Weights of a small GPT-style language model, trained from scratch on English Wikipedia: LayerNorm before each block, tied embeddings.
Each number is 50 + 15 x the weight over the matrix's rms, rounded and kept within 0 to 99. Layers, rows and columns count from 0.

# v: layer 3 attention value, 64x384, rms 0.131, rows 31-33, columns 320-383
# o: layer 3 attention output (transposed), 384x384, rms 0.143, rows 31-33,95-97,159-161,223-225,287-289,351-353, columns 320-383
v31:52 29 35 67 69 27 72 31 39 60 32 46 31 58 54 53 64 52 29 41 44 22 53 62 83 28 64 80 38 59 56 41 56 76 76 81 55 64 61 65 46 29 37 43 34 69 62 40 47 56 55 21 43 33 38 42 45 39 49 24 55 48 42 37
o31:54 67 62 49 58 48 39 58 65 47 68 43 47 66 18 28 55 45 57 50 61 69 23 41 59 68 20 46 50 50 55 54 41 25 40 78 64 69 48 70 71 45 89 55 45 63 15 48 49 82 21 45 27 56 52 67 37 44 56 49 79 15 58 34
o95:77 32 62 24 40 61 52 72 59 60 19 46 62 28 51 69 78 37 47 47 56 67 40 61 27 30 54 76 44 47 64 44 48 15 30 40 35 20 49 41 35 31 68 59 45 33 60 40 54 39 66 62 66 49 51 48 72 41 68 68 55 49 46 52
o159:32 64 29 56 59 38 50 39 53 50 62 51 37 50 74 44 39 69 57 74 35 56 51 32 33 57 41 49 61 53 52 48 40 56 69 50 46 50 45 46 54 56 38 37 38 72 62 37 47 52 27 55 44 35 26 52 42 57 44 68 47 33 36 43
o223:61 67 54 43 45 33 48 69 34 72 42 45 45 39 35 30 41 57 54 46 37 56 65 23 36 24 17 58 53 48 69 74 85 48 87 64 93 79 62 46 24 41 52 28 55 30 33 61 64 51 64 36 25 49 49 32 42 40 68 46 35 64 51 50
o287:45 38 41 69 51 55 36 49 37 13 49 53 45 84 40 54 43 65 49 44 48 50 66 43 75 52 30 50 57 60 77 41 41 53 58 40 76 63 50 54 67 60 44 45 60 35 57 52 73 84 43 49 49 60 40 60 30 80 47 23 56 78 51 29
o351:49 40 20 56 41 50 41 62 51 41 40 68 45 36 32 31 78 59 37 63 46 31 32 81 59 43 60 40 23 25 26 64 23 64 85 54 43 45 68 60 70 75 10 34 59 59 40 48 43 54 53 53 76 57 54 67 59 27 41 20 46 55 51 45
v32:36 34 42 34 67 56 56 61 50 51 45 59 40 46 43 31 24 58 52 50 40 41 67 47 54 34 30 48 55 56 43 57 61 57 54 40 66 51 74 39 53 61 85 30 57 39 62 29 51 50 53 47 54 48 69 37 57 35 33 59 34 58 45 59
o32:74 49 68 63 72 41 58 65 30 56 41 56 54 54 48 49 56 51 45 56 75 25 39 34 50 40 45 58 54 48 49 53 45 47 82 54 38 61 25 34 42 29 62 58 42 41 73 45 68 18 44 47 32 48 54 50 54 46 56 51 40 61 68 41
o96:42 55 62 32 50 49 21 33 53 36 63 32 43 62 66 56 47 61 41 35 44 76 37 52 60 53 70 27 48 58 61 41 39 41 39 48 45 45 41 53 42 64 15 74 55 64 32 47 60 60 26 52 56 40 19 52 32 82 49 59 18 37 58 48
o160:35 58 56 48 57 44 49 31 64 50 70 45 45 54 28 38 44 26 78 64 50 36 69 63 35 63 51 60 80 35 55 50 56 57 62 47 62 79 48 58 52 72 70 64 54 16 27 31 53 55 51 58 53 50 60 68 76 51 62 56 58 53 35 53
o224:67 29 71 67 67 37 49 59 71 61 51 46 32 65 75 41 32 48 43 38 36 54 47 48 61 34 42 35 63 47 61 65 55 42 50 44 69 29 66 43 64 25 52 49 44 42 32 42 42 54 47 34 30 52 76 37 45 73 32 60 53 43 55 41
o288:58 67 49 67 46 29 52 47 51 39 61 57 37 52 54 49 47 18 88 54 40 47 49 39 45 34 74 62 99 73 85 42 50 65 45 45 59 32 42 80 67 23 56 42 46 51 63 55 59 60 39 38 41 49 74 63 36 60 28 34 54 41 21 56
o352:35 37 28 50 50 86 47 60 60 32 27 38 56 44 48 43 67 53 55 36 51 41 54 42 56 57 64 79 45 56 29 46 32 47 47 64 54 74 62 51 61 49 34 26 37 30 35 45 39 58 86 57 44 39 80 47 46 23 60 40 57 44 45 40
v33:46 25 51 62 56 55 34 35 50 34 53 58 36 63 31 42 28 56 47 64 27 83 41 26 89 61 51 71 58 64 71 46 88 40 33 53 37 51 53 57 27 51 69 37 57 59 42 52 54 62 34 34 29 59 37 54 37 61 45 50 56 68 52 45
o33:27 45 47 44 55 56 45 57 64 58 52 25 37 49 40 64 71 58 56 55 38 52 64 71 73 34 41 56 27 48 72 46 68 48 33 41 51 70 53 65 23 56 30 46 66 42 67 39 54 69 60 21 65 37 67 50 56 50 53 48 55 71 52 58
o97:51 51 77 66 47 42 66 50 44 48 38 19 68 34 61 50 75 59 52 66 71 49 69 53 54 71 57 89 42 51 56 58 05 35 48 62 52 59 54 66 64 60 69 21 40 81 05 58 27 33 36 53 36 63 39 42 54 27 52 44 41 27 44 04
o161:64 47 57 41 42 66 16 47 36 64 30 56 46 41 42 81 46 51 20 52 45 50 32 47 64 48 32 31 54 49 29 43 69 53 67 50 52 54 40 50 42 71 42 52 58 47 62 26 66 43 48 71 71 42 64 23 56 49 40 35 35 75 55 54
o225:69 30 53 49 50 65 54 68 63 66 19 49 39 45 72 51 63 37 36 72 42 49 41 52 39 40 42 69 39 53 49 33 72 52 88 62 26 42 53 43 49 33 42 48 54 42 43 48 46 61 32 30 10 44 54 42 50 70 59 61 26 53 46 43
o289:32 52 28 26 76 51 32 11 44 42 68 66 39 59 42 31 44 58 49 38 36 51 56 55 40 64 46 54 52 41 55 43 22 60 73 35 62 24 36 33 39 51 62 58 54 46 64 59 48 43 58 46 41 63 50 60 57 51 42 62 51 47 49 51
o353:38 82 47 51 36 46 43 56 61 41 63 58 60 70 18 36 36 49 46 83 41 48 74 02 20 64 45 49 62 41 48 73 76 38 52 75 48 78 61 45 70 45 59 62 35 21 38 66 64 55 46 56 62 72 47 55 45 84 52 52 69 42 63 50